Weights of a small GPT-style language model, trained from scratch on English Wikipedia: 673M tokens.
Each number is 500 + 25 x the weight over its row's rms, rounded and kept within 0 to 999. Layers, rows and columns count from 0. Numbers have three digits each. The size before them is the row's rms in percent of the matrix's.

# layer 2 attention query, 448x448, rms 0.237, rows 113-155, columns 320-383
098:509500554547487459503507507523496504472527517507513518516515500477479476520549471477547512497468532513513455452502511515499520492516526525522501500500515514516510471497536490489507491517463545
101:492488475549500499531487498510459504486477506496480512541517510468503506494474507518464486501480517525531476532490489476503539529472481520453453465522488495488512544501498473500542506473507495
101:543533502494493511483511482495519525512538464453528513502484503477479500489499483501516536491495491495484454542491525500494512567487504476466538501491473529503497467526482560494507485485492474
098:519483508522517482491485480454474501528506478497490513479508520478493535515508479535539548495485519470457515461463540507494493517528549499490519500518474508488478523504497531502461482507519473
098:501515489493508527505495498473493513548511502514499491474542512522468463526518498501533467455490540450468476483458483506485505518507514532476508470491507553506510496460538531523500545475454505
102:539509470522482523572501498525496450453498470498508525512454530510512503452504494487511538531533496534521499523508491485501534469497515551510477475508474528532471488506532501484530523496483475
104:518466492528520497429511504485501459499539517496472502516542442461531541549507494482502509486497551516522527494524529489498504551506477476520496532484473466513546563506483523554548506451506481
103:519471498479524494505491490523522551452520502511475470476510527492525516553470468489553499549475539489474444475496496499487526455512509471527536538526478529490542483510488511522523478534473513
104:511487497491508462525525536453482519530508526474459456472508513476532515564511504499553541463516517489469477527486523513522505476511495461435524505519498473526519506566531456494488534489468479
100:497479577533487461494520489515522507492470507523526430546488543450483526547506485533505538507528483501506555521496477505509540481481519465507496515532517508509526467529498467506446485505485484
099:479481497492505504525464512497526428493505463536481540521492482485475497481519517479489515510515451486482500511491486505486497498451544489459560507532508484459476513515490507521496472510486504
100:527472487465535508487453526514520500517497512436502549517508536503491486533510521476490560534499497449535484517511454467468463556545475515473498519531501540510458529506461465501487476504478492
103:484520507513490489498511542474487501527487508496500515523484538503496491484488444521500503540541465529554478490516489486534548528446514462422534510485521518493508523547486486465506483516482496
097:512528516537468491463489535481494512541504490500522476479490522498506489513507542505587504480490525497494496467531444462499500554515518505524430531526514464440516493492519463513470498519513505
100:503525561508539464530470500507520527444478512555507518494453552480531451496491521480438460477495484476491477473504510482442503529476557552506518529531526537510506516497525522511460495484483454
102:502485503467540492484505518500503484505511508497519571503511479481519527503477497458515527527505495544502499510469495478519477499506525477494497492508518483500571480478491482469522501453533510
096:494488485501519492531542521477527486534460506505497502522518518504498477483532520497480486543499523460474512462491534479525531511499544479521488494498498499548443500533430483503480527548503483
094:502488529484507527533493476462486476513486539518533478488491505515492477541497460469523473486509463509459452458506499508470490488485510507514479527482514518508492484487529478481503515497488457
086:511491490519493474505471491530487467479545570502507518479504462469506493462495480517544492504512544500482492502491510521510514550489451544447538514494452516495516485505544513473529509472485529
102:482540538455514524526464491513503490489542498502499519495493496495482484490537487556518508464478521471478451510507508486452500470506505525519511532498537531495482500466501502485475511502526465
101:483524533512532522548501538518509521453499529529503519501517499494481462487487524473462492562482542455513509492523515526545462533490513513495472503505529534535544500498519464486491573540474470
100:487507467484519483507472512507525499473494504501530502492489512532502488513493541482476512469533482500553507493509509494516511512509490463509499515464496541501495505517475538500497544494490501
087:485437493492561492480494522507527521472469472474505456501501521479527516489526511486460485489510469518500505488509528459513494516492524456513502480525529503517480512498461528534484484527508490
100:472512495474549456508506506499514498507473496540490532519510483485485512475521508538459486533560479497497520514458452516526500470517479477521462502516467497537475506511459518473499508477513493
098:484475496489492514473481509474515503516481555525502461462484522500447473483461485473516455448529543520481490480481516510499513479512468505477514498481509510494543493521482544510520461486482500
109:504493524495496508539487533512498502505492501533509466486480537479544501502472535457477506511523541484508484502507507502548532494478539525505458521533463513480472526486520475480476466496504489
105:513475483506551511507496514427502511508472533507550433499504508438490468559498517538484473461473477527519541485474503488505485484541493465523467499532473513532527499506497510543487492493488520
105:501498473485481507548481538464470538521534463464534481461499514514528546488505514470534499486460549540483565498487502512506479509457446516490472541477466516474488487501481500470492487515465493
101:529517473485522480495499470477501532511470499506508483522485468477500490499497509494539481476455452487510501554503475480469513472509486533502514524492507490498541500508476547467415497484528523
102:530474490528521498459442523514515590508485488495544501504504495503494546518551511501486484525459486484520496443499527522516501492488476469541500474518541501527535504503475508491493494522461468
094:543519514517508488506463503447549523520476487468499541516478513453494494468501505489483447511497517472428501489472513516515498473510436447473496515500458547507490515522479542495529476533501498
105:503438475472510526520537535484517484568510504519495481505521480523522517529505505517511498528476497470523442507493520524482496475479489519528488489483562541537481483498487482480497497493515492
101:499505549501508540461458483540493500491518475505478453496492468523536521484496495520487492527471483513520464481490476498496522519516480506483496509476478490472473494535534520533479453497512486
112:442509496523487485517486503491481486489495475514496517433534510459490471516491503502512539556492496490505521496490521493472545526506519546502543501482510492538517519483495525506493526496501480
104:482499425507491470474522515502536477476525498502467492493490511506513512481514519504475484490470527534549529520515503499487504538489487544471490520477517485452523496451526484519538500499534478
098:494425465512492541517496492519480525535476519536509467491532514509520477585461503486542501464516479491509472512553485506481483472497487485513527473508511497496549519496490507487468520499486503
101:471516526473507537494508496464492473479460519486498473497509513475516482534534496502506467562523511518482505480460507526481479488536513492520526436512501506477492484480491566484533504518502498
110:478526537506430499469551486473456523497503526485540502486547498492502507504519487508459473549500517509482525516473516498516527484471484550490525534479482534518488523506525538488497480498511535
106:494461499513507533512491473513472467542496454475487483502497488495478460473512494427489491494526489535496504498472534500507503550509493549493489487500526470511521498536543493520532462498525481
111:545494514466507499471523515499474513453521518494507490527481491512462521521509535531503554475477523476485520464516507506476520501483524509442495486485473515502488474519483475537514520537478527
105:538472485537517465540499441583500510487514454477485517590499537478472449542498456551489502476472485489539510522497472525487500489500456505486498478527445480543515465474498533471485527523483539
109:471490443483518485495535509466524492494481522498520456493533467470473477539492503469459522512482511529498508514502497501533491523473518507490534457471501532493493494476502529507495461489523505
111:494471525448481522506516543479495477498534450509522535483467502494509486510473444516487485510504512533507519538516497464521444572526491468538494509501508489496503499474507533478514492496473502
# layer 2 attention key, 448x448, rms 0.234, rows 113-155, columns 320-383
097:474489491548519506497513506469479494467503481513512471451459504499516536524504502500475458514462493498520516509474575499514453482511475498529469538474509487478532515510464432523490516524479493
097:469530485481540474527497528455489506465463515520487515495505506471462490472511475512505485481521492494448497487465498497445509437534514486499503495499461490467452499520501522493499490497493473
100:478496514498491509526507488542516504500508553501541494486556542529554457534429476504519491454479486511503498516498517528503519458478489510522509508523460516462452534508487478522470480489505500
098:518478526486505499506490496528561510494456529483531466514515490469500500486437517465474537510481457487526503476504489528489474513510443501526550523516513519531492532493509511502518499464499476
098:456438468508515467522481511504515512496517502479490509464473548499494477495488512479513525508479512470485537489563526485533516478468484505458511499535531477487497521498488512487489472515536444
092:505550478458495514537510485503491525513526515541522473444536505508547468498502536501495522479539550488499495520522454486505535480548463487517486497549523471510500441530474478515487485493472517
098:495488515462516465497506532486496497533490538476527516496472522491436534479524509499492486498528491474486526521487526500513503461478500484465467460546530564494512526532519494464504488522521498
099:526506497520474482546506462503486489504489460497507508465505508517531479498539481516440487502488486465481492534469479470453481520466509513506494482473507511544531519498509539529518461450493451
101:529492443502469491514541511493488484537491496470456466520468535475500496477535527500455520534474504531495496481438480518493496488526514510473501504509546520472506537493449560503466522520499467
100:532469525505512523460542490520505487494489498497485469515524470499483481458500497506468524549517499524474486501454533534480456475486526479551496500512492504536445450547463507497511504449503459
095:500513488500526519545492581494528459449530486532506536484492499495501473495482500486490460489528521506533485553476505487507500509476447525456489490468508483481507507475481508489532515533530495
097:530477487524495532498512486461470480515473485508463519517506510536528491532475505538522511487474510522537454524503533465497497489483481538487532517489490511510551499546492468528469492479565469
098:463507484499506530483528530525511517492515455507493460487479442502459469507513485496502493494469509481477490540477509528562472513481521491501476501522470467540561446510497493499503488549532507
096:513475475494516491493505479493503528479492468488495476512449500548479506520507502479457531492485491498456480485469515510488492457546483502535512491527505506527497504494513513551452512518500471
093:483505476466533549546548498471461543483491498479495487503514521497483508511450497529542515457537517471513524495526462480574454507473537490449518502510488466492514538506473515507550479457497491
105:505496532515489537491503440549512498498553503473452482503534498553530487507490529524510538472493475488478511545498477507507492487492472535488511511505501483480535506484511461497508513474503559
100:503464510513507532528447547518512515447487501511514526466458492443495440504512470519487477484500507515488545498515520531430473451437532466454477519532505521494509460503476541496518533467520493
091:507504539479540440507477473498491518492485466484522530511479502497525482502489473508507465507523495532523519469527535456532533489473469460462493507533533481526491519498454521478541540477498487
090:502481505435503506489530533459536493521493489532505527545479503484506525496520476480524486496479468488540540478477488489559478533520504491470515469464549517478462506496522508495534512471481524
098:516490487503534483526482480486518480532474552496463487476514464495502513457474517476533495454509477494492491495487493471514513506493462466545474515483502501523503507492496517544511449470458503
105:500475479500451498535477540526509459505476537540459456474476513522530470475546511441504503483506479473496486479515491516532488454451493469526506513484519456479511512527496510537501496518497508
102:419475506527495520485466478507480495465532478497536506537511499511492528504509516516531505500507531490494492515506526466478520517497560499434509466505497502476486444460548545460507511491529477
096:509484504544524497513535487482496489458506541479489532478454549518512515526465479506465505494517513486486464495511530508506461453500524559452498500554498446526559542501494515494444515506522506
102:501437456522499513469474483510504496464535459491503501469515496549503471508512492464448464527498492508518468513506479482496528513506497490533509511512463492501482474482507516513531529511474481
104:460518496488511481470535464507523542460500429479484480494490550525497507507524496500501521502490488539501440527509447486506477554481472525417528507536519493519505504504481507495521463478539491
107:465503472434496469505484452512497515476494504482477462518518525503455502463449446498476461513483496486468476481484491496498475488460439445516502486507509513527443519491461528508496461470516491
108:493506473511541491526477543514514458492511510461468479453523473491502499503491528508492540518459489503493510518485514476453467489453446482498501518476491490485518450525451506496444530539509498
100:461463501524488526490506446485473492492499502535477498517482517514509478457459497542496501540510524510468487516519485511529502475482473506505562491490505478519500550527493518462539474544489507
113:524529491465526535495538513523521458499510491485513542488532502552475498491473520500516521517446547506546465484469507506485505520476510535474512499514510455544548461509451477522471504523508514
105:507458483531528519484509458527473475491504497520525496498486473483495497493520482486491511488516508491481495524489520495441486525537524501500503469554525505506508499508413486479506480544504522
110:475498463467499484538506546512507463493494499483503487474525496510521482523498505518524515550473490496527463485487537483485503532539481509466482555542485490531551507466468493527488512522515489
111:493560519510506463469494484499504515485460490492525472498448528510477530463523527503476494497504480504510508479534476500542467501499463501495488474492502522450489485520520465486483490549567467
109:539527509487502476493491557498524524481493445488475508462470500488492517533530484492504464494512472521492542530523524480503524473472497481504481520472510481475476519507507513468454488489510486
102:459503475480461468489520464521498505525558494523504489475496506507513494470523509515497509453506533526501521473484467512483479511481504551541525531460521501448504540499488441543592498492529503
116:427460494523492493521478484512480532511460501519525476460467462482521475476467512518475523489473482507549498500530506519459519460529462488506445500501534477590485494560504481523501535493511492
118:494488485495511446523484490527483501477493497480504476506489543503498530491518481477531509473469506485471520505458492468499486494473510462502458517455482491442498463519474522520522457521514478
106:488461509527522498499517439507494507541489473526532535492499508468524514496504525510500539491519481554512492518454526494479487507509485489518485479510482531534472485476481520528486474488447505
115:486509480493512490504507503485525425526512532510464491500463501522496460489519488493518481450461487523527488520521522464488483464498505509502493519485489516503513488485561541466546490512510476
108:502535457492465461512515433482445488486474502495517539489502539468459456449518533522507515523510483524507456481470474511452477517531472489506491480480526512478498491507505479508513474532482470
111:517525489483518500497530497525503520467464475534479489470500481497485465498483500488489526497533521523496515522496495432530491459502452504493531462513481520482469529514496493502469476520532482
106:425468477509497525504505515492472436491494491471522516492494508526526495461512508502494481513488507511490493504481535502530513477531543472496518535497494513473484532495493492487510475511510507
110:561463517513470519496461541493513542485479501480518465530531513495488512528537515515536464524545531520470506492468502466478517495501490511503497512472499496539491478504493516532512511489469537
113:490531510538493512464518504450529521492507514505450499498487529543520494500509504502478491476525506488494483471490498516481493508530507514453498481502509506504521506506488522501456514514451493
# layer 2 attention value, 448x448, rms 0.183, rows 64-127, columns 320-383
096:521521502540538483471484554489479527526490534511490563493512482528486482487454515483486505487513523512490523474467481535488490545508504487504484550480520517508547525501509504478500507543509504
093:565512530449449474536474491474495532473424499524492477512492513505504509498502466511508536509547478525505442522493499513480510508528513481532450489495480505545502510515461484518469468508508508
090:561459498497484461467534504499500496507514495511496489471497477534512525493541534486522500505516521524503471513488529534546451472515525537504532494508498493524509508531488522488558529504494466
104:467485509548520504532471493508525475471513478493523521506517500524484509522426520498507446492510516502495507494493502503508515528500445428492465483507484472493498506541453530533482528489478432
092:480502469509444559500501491486488521548434528488524476506517488475537474507496500495512527508477497468456532481484486514528484503493506458509461517509518523497494515511464511547556512531500513
093:487501522526538485475483507455499516515502529519491453536473454520525500506487508484495494554466512521495524438497529485542461531501495456462485512536507485489497541535529490501452481523508504
098:502491567506506492505529549511486466503551505537488513524498492506497497457503469486478525457526485545469475500492488526483498523498515486486525525517509505522481486499539503508493486480515520
097:529473457500496491525501554499514532536522516478526516496525527505481547525499543484472557479488482486471548522520488486503501502538499504518525516477521482508477491451491459506538499476504483
092:469494519496524527476475502483508481493532487509508468508495503494512510489496506472538512464529506461505521518545474466486481504457500522538496447521510516498503504461527478500526512480509483
093:470528514475494475468519486545472481538508498477523515509491516463507486508533544517489507501527482493485499506428508483515491502503513475517495495536506503481528487496441533454483534474475486
108:521523464556521560496517453484525466510506476472489514469546526514487521531502476443492496518527483469532494479517510500495480488496452506493530481488512523486524527461537462520463542535529530
091:490510476472488486501500526517485474503526541508481524507548484485502520526480510448494564507521507488497481496459477529473523539480540481519519522456512547472490491502446522504486474512444501
094:521528506462512530479529483519529433513529554481474524479516558507495510473506507521484521452497530488478548475487534522501519480503468490489527535582457489516496493525491475489522523482485497
096:515478462479462515481501449499530477511509498497495441513491479548490493487586536522517463479509449506522519518478505484511505488525448475501488531502506533523502530453485453502510552511523505
097:525490512538498515476511483509498539523459448479448494478515487553466498496464549561506537483536518497490493489498534502514491447495451487484480500553488519520488521495533478505528500486497440
097:501517498463522476466497464496514478511498477523510511484486494521516540501530468502513440518507468529467482544470468498450479534508558484484481483510517518523540524489527464520486503508511493
098:510534479475484531513514494499463494530478490511474462468485483531510487487494513525529512488461475477491511521520512489507510523533455494493473510504536522477511486463478507481482508491528495
092:535491504518523492481520495455557478501515482456488489498475503532529494542504530500505499504513502581503527552545522471486531488511488526467460453476512496521513501527471511482511517506455494
098:532482461506504534540471521483516545497503510490510491462475510479500481504502516466495467505518479512550474489533498506488492536469493538483474445506504497524512502473493467531490538538489483
098:525509515500511498504515519513466511509520486478472539494491487463480514505504517504522452494472450460520479504478477530482484512462537535480514522554489458489482505533494511497491497508506540
098:524497485488528537497476479568571483500511531493510499455485494540487553497515517514528488512513504490503520514501501506473492454502505500510521488505513528500524515500498515553474484505503510
096:479522521512532467540523484519485487462508483487485458489484557525537472478482490466455486476469498536518495473513481507524521519545531538529501534466472513523451527495472459530537507503507493
100:510529497453511516498531500482444508456505513499516513449483481504500497494464516502524413527436469486462516542502477520555534523528510483502464477466489502504501506501516530518505487524518516
092:517482514484498509476502498511507494476493448501497443527476538495518529520536501494512468512485495490469500527508506516516480520472547525421473447498550496523513506521508478490474479512500509
093:514482543497526492496503493486474534451464475472466466510481490514517536473505481520516474458507514505445484519504516502500524477517532514527518475479495484513458476474486479549471496479502476
093:507503441526483539526497541476529494494490467493472470515450471528465458532528530491457456489473495557503492527514498437507494475495536491470528498463481567502539534489463484506485525507516498
095:527510543503478495464513521505490496486525534419506477563521543484469509516477476451553501530491514509522531505499512515494526524508520484493483480472498495496510465548480484517548519509504528
095:498497539438493492460514517476518519502481499474435474503583554479499506512497563536467490477504497492462513512500483517519487464474490496504524508483448504479457500526523493522488529486492483
096:467491450501494464469526530505537505485503512499511516497477487514510524514507478499495499482486510479490508503506517480480530502506469522494464497482480517462513504475537482503514531529523476
102:473551480511482488482500492513539501463466510512521498505510500509484521479501481514502485519523495535510517485458534507481444523515484506479481488559444520530516557495492501504468497475502515
099:487486475467477491507516521493573433515470473456487485459529540476507498471523562525506525498525509469495549505589536517540470523526498509472498484493484513471501463526453481447480516489493522
092:483455481509529533515504497535460472506480501487504465499535481524479486487469516498478535500523555469512502508523486488506504499513473526502504518523504539499479486523525479489493542501508509
095:498531565493503449504520522527526446474520548482522503498476494499501494473477479533468479530493510493482478482466515515469495485503524482506481518511513554514528534517519498502544509529505470
092:477517458549507509493495492489502491500480527467564505447548523490538516489511523493520515486479505489471467521502478494576488474484463492456493507455466482526505517520521513466477492481546503
095:516477537503498497482551456505505494517524498465489515503527515554538437515502436504490540504497486534507469572480453551544506484507487481474478527522476541518461521493523532527504521481511518
096:490538494504532544477487511484480501478519522493507492489513512486514495537505502510522552495503586488460480497550536513492515485490508504490508477519453527508517516532516502493563530494543503
097:513524491519478473540504509483506510503472527519482479471523512500495513463465484491504511461478527491497489467517530500493538481534479479486468501513481455499486501499501490496491466520467504
106:509500510510509504503470508479526451495517515478534485489488522495453497517519521500481516512488503532466466476519502512536507524506504486466522473522519484506474447533507459527495487516519541
093:498490519492479526473486487559497463470470519514499462480502498474542531495515487439498489506519522509553544494493505533521536514539514493490500529510517505514479451539490486493563465536485489
104:467511512503505533513498478529519518469523554508472543484459470480518428532500516466467490514558462533498503474443482533540515489488489489483469496480522509476518513512503525505467497487547537
089:529517497505506480476491482506492509460494482476506498515479518477504479478457507504483482498484504506505510508491478513563495542491503509468490451526507503473489533555487536519493505497517481
097:498529519475504531493494495490502487535522531524570501451539536513534469512486494520522494481522499468532473484473452516519541509474489512503501496491476503482492549504523454504463503574495519
098:471481515482498495466538514463500470507489540496540502512478543509473494521464476477510474499509424473499517470473518515469497535500570495506533509494474533499531479553488475518509503476497503
096:475490513499464524511491499540509510499491499488501440534496491526525483540457470457508509507462470478506495543485522467465484547499482512464512457524485502511527474480472443497515468493522508
092:513490522525525526461474530502487499538481523505511516482520479531455507508450465480474521522505463510451482486500521534473511470498493504510458519472528530470482526510518517526541441529490503
096:495509513549534512503463548438512536483500475465478500510520513515510499462463535517529517483525432494535452519532507492506454502492446511528547502489495471492502501487544469521500525446463516
100:453500523503483502440527465539541493450517491477462472519530520498538490550501503529476478524495493507508525490500492524475490524501484488489542502522498497466486445513517468491527497483464520
097:525515507541486520450490485520497471537478556493480493523527524520527500492540490500465468494496509524473499515490478500520514484512531496510475532475512533508560514555555508530473488502517531
093:504488471541511505499493480518467535482459474479505513498529507492500495489543499496477501470487480511459506494486520470505478492546478477469568495504467552529512475550499492496519505526475492
095:542536490457477503545466530512526553498521481498510471547496483502472516454490526532492547491502481493494515527494471509521487499440503468481472476525491505467484494552521497458493519512496493
088:512481493546450538517501491453509525516516551532558525552522493518482559511503532561493456510527494490492471484513508499418516505476482547494506458524524543492513444516499491499499509493492473
098:502473495510480496497522489518518530487554474500488488544512495539520512497485507489513456510493514534494501434511511493536553511522526479473510490461521502464489461484519443508484508464504476
092:493487510470507497504496496514503516483519497516514475481508516519512524526509470485502526480537531463480559538501474469516476520560445518481525511517498484537534436503541507529477526467542524
094:533489487513535526491471528509564483461506475527535508515474460523486541476508473523556490491466521494510510492508582507506479498504495493488457482479527526508528485520508445555453473551484505
098:510500517529554517480472544544478459502497473511481509513520483489504536486520524473488491537471540483531472521513512484532539504478526512506483504494490432470507528507442468489512464521459504
104:493515502497553519523513507489469507471501529497470515473501453493447537446520455509502513500498522504508520495519515508532504516539440473533557503512504476461507539492552492494500515538467516
103:564546515442494510532524476525535498504481491496486431510457472530488487472512528494486518458499515521513478489525513482502499530498520506528492527531494498522510496447508480483521478453480532
098:496508555454505504509549528478507483458529524545530505553452486497452460529484536491503478508463482491453546504509498477488507524522498469504533530531488553451494458527519534503515498493513523
096:474477469503458462463505458497534488505472511485495455550511494518496456474537478519572488525516533491530505514531527502487487537530500480491520502514472507482472478458516473507480495543522468
096:547482489515484498476538515513501524524517521490478482463535498505534501485447532459493493481510521542507531525459533483525474508502539502536483499472440473559505520465497552492484510499521451
099:489498522496511510526530492528492485448497517468512470540471483484518556472500499476518433455506519522516533516516485505523521494459506478478464486437502458533445496480525479523457498534518483
097:482532465428501447472461482501524491462506437489483521538522468504498539509496484469529515503482535481476486497490506460483501483527469529512482507499516518491487476463531530477526495506506509
093:514524489506479465474503489454486481494508533502538461494473497478481501493473512485488541527485471481471477499498516508490500514530500506525487492521475479508498526497506520513481501469542492
097:511527500512484461488490499538474498518526469524520523479505494486560507527506468527518533478493509508534498516511544508471517501503514470480502478480499538481503503500508478485484468506519471
# layer 2 attention output (transposed), 448x448, rms 0.171, rows 64-127, columns 320-383
097:531473491474457519529540502502508497511467496448528507541505534538490485501449535522535525555498538508553481489508487480527486476521491536493502522525470460502484500476520493483520509484509485
092:532486507518542495490500502544534495473521522481537501502472468508530493491504491432518477482474453523506508482484522482472473481517526496488519500518499483502521501493531483474496524479511478
094:499503500466509495521493514502485507531483516480498495473489536522471493520524503479510458496484537473482483472535509492472522480487512518503524492537502511451530493499543505486467498511498474
102:541451546439480508509466495452535511499433469518457491489495479523526495523529477488523490545472512499506515499540488532465482486507515526502535493533537515462507526489508484501480502516495500
093:506500552460562477465489494527505524457550512523527482493505477567516507484520501486490514500506460543512481510511532520479520535462556493495517458520502503445509475489465521461518491502537521
094:493486503490489500483558489501545519507507523522563553497508512493513487517502512512476523479522477493501516487511484478508484516497498552490481469473529477525479495495474484474505524501510471
101:510496503494477500473480508509488529504481480484551486522510510505512519538502492488476446517502516493527522515483552520523513485540452544507484478503456510464495491504514495447530560495479506
093:448501459531474500520480489476493492502494486469507534507495515528473528503488520501501508536486484503529487523535506492487510496508464499525484471539483492532515495519537532505514495513546513
089:501475491488501491452492534491478505518514549533495475503522532500501422505529501542504538479527499497465468514474533510519506528504510505490485540464480504530503522508481526483528517509475526
093:519512543533492512500447482495496521481470466499515455494498485535513508474449497489482515464502514522462493533487481475481525492510517528515516511525544517511524488457497517548494486435533507
106:507515473477477480473523499522498457533559522522466461583527489485513487521467498501502464523498510503509509470508479483515496537488491496533536518518504510512487500490526553536522458517515485
090:555531514511511482525453507481514485485518482497518513517447468495489445513494487466428473520509512524495516550500509502497485450463496510513481479505490482510482449497522526516524554471538529
090:479534509471477517512486492504544552483450448542512465497483499524494487531511521452524535520493510506535485511520444471509465467513479521534499488500494482485515506532528543502489511487485525
102:471498483511525507506503514471495544475495479517521510514489514516487543509472460436506509499487543499476465498538546509538516546501502505501526508490501527491495486495496524457467470471522513
094:524518478513528512520528484543478497552502493467485541543508518474481482518506492483483546518490524504510457508527481461489496516519503483510491513486483482527532510511513492524510480515503541
093:456489494521488494479518508494515483471502515510516514504482552521527508478486501504474481492452503502478505469516551501519509489481493522445510500528518459476455491500476500520494526494505487
097:501511487511520515523461541521466516459516537472531502530476513500472465447502488522467511477514534462474501472511474504471555486502464480477473507481450450490484545533499526539495473496466501
091:515442515506478508527453477492506486447500503521546496508510483506442438524490549517479456537500489484511495485500469492464508486495512484506485526477523494525526487543486431509458482456496577
096:481498532522544461457496460508514482526484502503499501516563481516511473458501466520511465505497518484494515487484527526495517501483529476494535482480525475539472540480488487496521525428531514
098:450522513487524509541500459500507532529468503487503486474507470530486481496544513488485475539497573526462513522504491497510526426530486521510515443479526520516490480478510493518505502459496532
094:493552521486479520536531545497481495515514493524521483498540514495515492470552487518545537491469520522512466474528550490491524501492505467499490515498536473482479495505499527475499496508536518
089:513479475531526497472480504466501496491514546482536513522551433515503498493490505545469515493503504490508530523420466460513496477465480489466515478501503494494503490519502524554503468508466436
097:523506526444520448497520485529516475454490490544519515529473504489477555491528510486496537497519500482539493463479515545471461531484508484530516527503544472488473532501491513512468480501506492
092:525502463520540491524530475494471475479495508519487470467533521521513498481465537507522530484477535506530471502514481501493535520417510510500447459457492490503504482516536505524522507435504512
091:449467510481457516501490555494504525511514519487517512517492486482503475497497505548466509511518516452531544506505462488479489550498525487548518500484504497513535521530495530477555484498496511
097:502507509481496512474529483485460526503514501530499523500518505504510558433455485535497509446544525529508497480445521509504512525491492488503466499496521456504498515499490517518491501463486477
093:437481475522449497494500534535527487500510443559518460485457513539524471471473512472494447511526508497561468493525536528530475482478493543488492535509479517487490525475485487469526447508483506
090:458491500513493467518512516498475502478491524515510474500489490541491484529485496475487502510495480467467530518493527517547456461509510543463502513528496507502539508495485510539534479501494476
102:498526515538546516517497476499488476550511504519490482451531475472513449475472482472463452521541462469472500524494498475505532529514507444497519503487481517491503509509483478480477520515453531
098:505503535465453538481505495536507496519482502497477505524471493513518527527496513482485467455490540576530515513555517543495492521492535516488489481542475515492473484462481509503526479497513464
100:488509496470531477482519470480481509534515508516497484510489471496490488483492489439483515491483533476481488559471461461486498512452550526520493524519542427522533546484489469535554473458497508
095:481514538515549501497511477465505475505484514539511535494507490486479466507473448492499462479485473481490476474453511509532504519533550478468478462497494521544503473460487515464506510552466516
098:530501513517475480545491514544470507525512448508518497483494553486495515534522510465525513471521504489534492532497493460512520520501500519473541481514515462483508489509422527528523468512555495
091:482557500499460491502536518490492486470497490487489504544512469521527512518505463492518535513509501502521520510514497521501532470537493472531525523487505535512497479458479542510483516517509542
098:450513515512549506474487476474484488530474449519491508525489487473457483507471509500496533482513500493508498481499550471497509493461461530531531473531500493529493472489450470506521492506469467
100:487513460493471520512517546519511492491519493496477436493445532508520488474522528517488487518482518493507536498456463480500518465522488520454454536511480481521502475515479505487493477540516506
099:524520489492557506482518510502503494490525534530534523490496500487466485529515494500523513507526435517512499501456428490497454473468517511560512501478493494503507485525542508523559515503472489
106:440524497486495502462500505483494498497487472503518471537521456519484453450483521470491448540498454435515504509513494511472479530557457500505495525519483529467498522514490485531467489529483517
095:468486452511473489538479526512529481475548486502474546485525524503476506487480457511473486500513511527504513478506511527510506538466495460474474473499526504501490515476514524469493479450492516
096:526502460503518530490507522546460496541480500470551525510509481461521501486462473478489510459518510504488505498492499491492503487523520497536508500499494512472453513469506516530490490497486492
091:534514511488456473544516537487480489531505501530530512500550484481539508502528488477493532509526472502491476564526521506484532480534488491535515526494466465516517482439499462507481509472498487
099:494537474487490476486534486502499522473507506505461466544487497504475481494499476507499520508498520517496514498464479498526507470501490490506500511522530487535522509484521509517504437494484496
101:488527484480499492511499504513489507476491477510456524507488486518458491460471548533504517522498488511490505484499522508518472489484548534477547468456535490506498513454479556505488495547529520
098:537491465519486523465473482489522480509510490533519530536545474492463469488532499484475502478512514496502536499509512554552460494531516505494506526492528492510525500494510535528484513502544458
095:530498468461486525508500448500489470481526457504528477519503477453453466472573492503481510502486503540530561475516495505489482512478493495493488480553501467502524450487510493491487484525528551
090:501451521499470488515483468527493493522483499478490492518508529519466468513509499534490483489452506431430517528515455474481489510508522469506513480517528449502522475493513479502499518515504511
100:508491484527488488534455517460507505519522468540509525504474476505473510485496540455501439453477519533498506551524491509516465470490505507488478529551497456484503527472463456487482483528456489
095:480532506474499512549510536539520493463500494503487542523460458526493524520478479505481504547544491521550505499518460561499492490510491484489530514488474461489482524457477519523506488489469508
087:511483502490491500483511495493491448511497503557508540503462494549562478533529496503443498516487507498511540505516480520487547557469539514521469481494523474525493461467491507500521474531531497
093:479522524502517510487524473511471459558455517500482516464503488469519533491482519496546487492518494531478488483494478498473573476495517511522492482536471512520487489555516494523496514444529523
093:483510504419475485447505529481489482498495488511516473483450505485514499493512512488542521516474543506493508494526552521509531477513538450458537490485496470531519492505474451476501485493504560
103:481504536481495515495494481519546523492495517514468552473488535480497502533478492469443525500522469512507520524508546531514486495495504508520502494508476457496522556488454490492491476499520508
093:514492486529431476488504514459477478528513519442476536514446504479499501480513478542486502432470493494479532489522492510504487546451485525489529492504505505538462497543546513487458474498442506
091:505458532548458498459538492496497494539525489516506463465466488484531436499532544444500494443542511507500538488530527521516523503469531508494529508510486522507516530511478504446485483500480510
097:522465522487508512504507486498495517502490525482483480521490509495480467485472507488538484515529510502517511503483457537485525466507495444521541455552579550592514445517524499455513538476497564
107:518493514527500491506506543500510496534488462514473521520464502477498499539486497482496512545462536470523488486515453482485515484498489472530464490515509476526515443546501482536508541493563502
102:507508507500558472497483505506531543490532508535498518506557514543504488500388541486460490498484492509541523478498539485508489523476474522522451502509476502527488493517544577450473525486492494
100:499485468498467493482522520470477542494509449506488485436522527494503470517466502488519507455537480503501510506537494487511458486524504480508466490499471511531465511498464489484478532500518481
090:509498500513515530482491482497470508519445505530494515481498454493530522496467479497469521485472473492487470532492544519519483514511504471511511455517486473484494502489479475488520520497528474
092:492470510524495494558489513504511470512460498490500505490486467505479537484486522549489506511550484492497460484517491488482512500479497493519465515549529512493486514545498496474512457495480471
097:493509492503503468514486506517495504483510508535522531488511488469491535518516487511451500489537506497556469509558511504475484517545520493499470486515502506496492502505485499499491483436457519
099:523494478538488527463510506486508511516534508530490481467475524490481501497499485506494486448498509521523509489556504478510499524485481469502491501500494493531495533500511475519456536485510503
091:478528481504477496519485474474483478503529486460534466492494536509508493522574508506499491504515534515422496528492511479517525490517467498499529503492521484497493446487483534509505522520503463
099:489507481492519517500504494475471495510537570520527476500538505453489509456504521514505483525532496515515486488508497514505525483529478509511501530535475475507529464515469457503473494476489494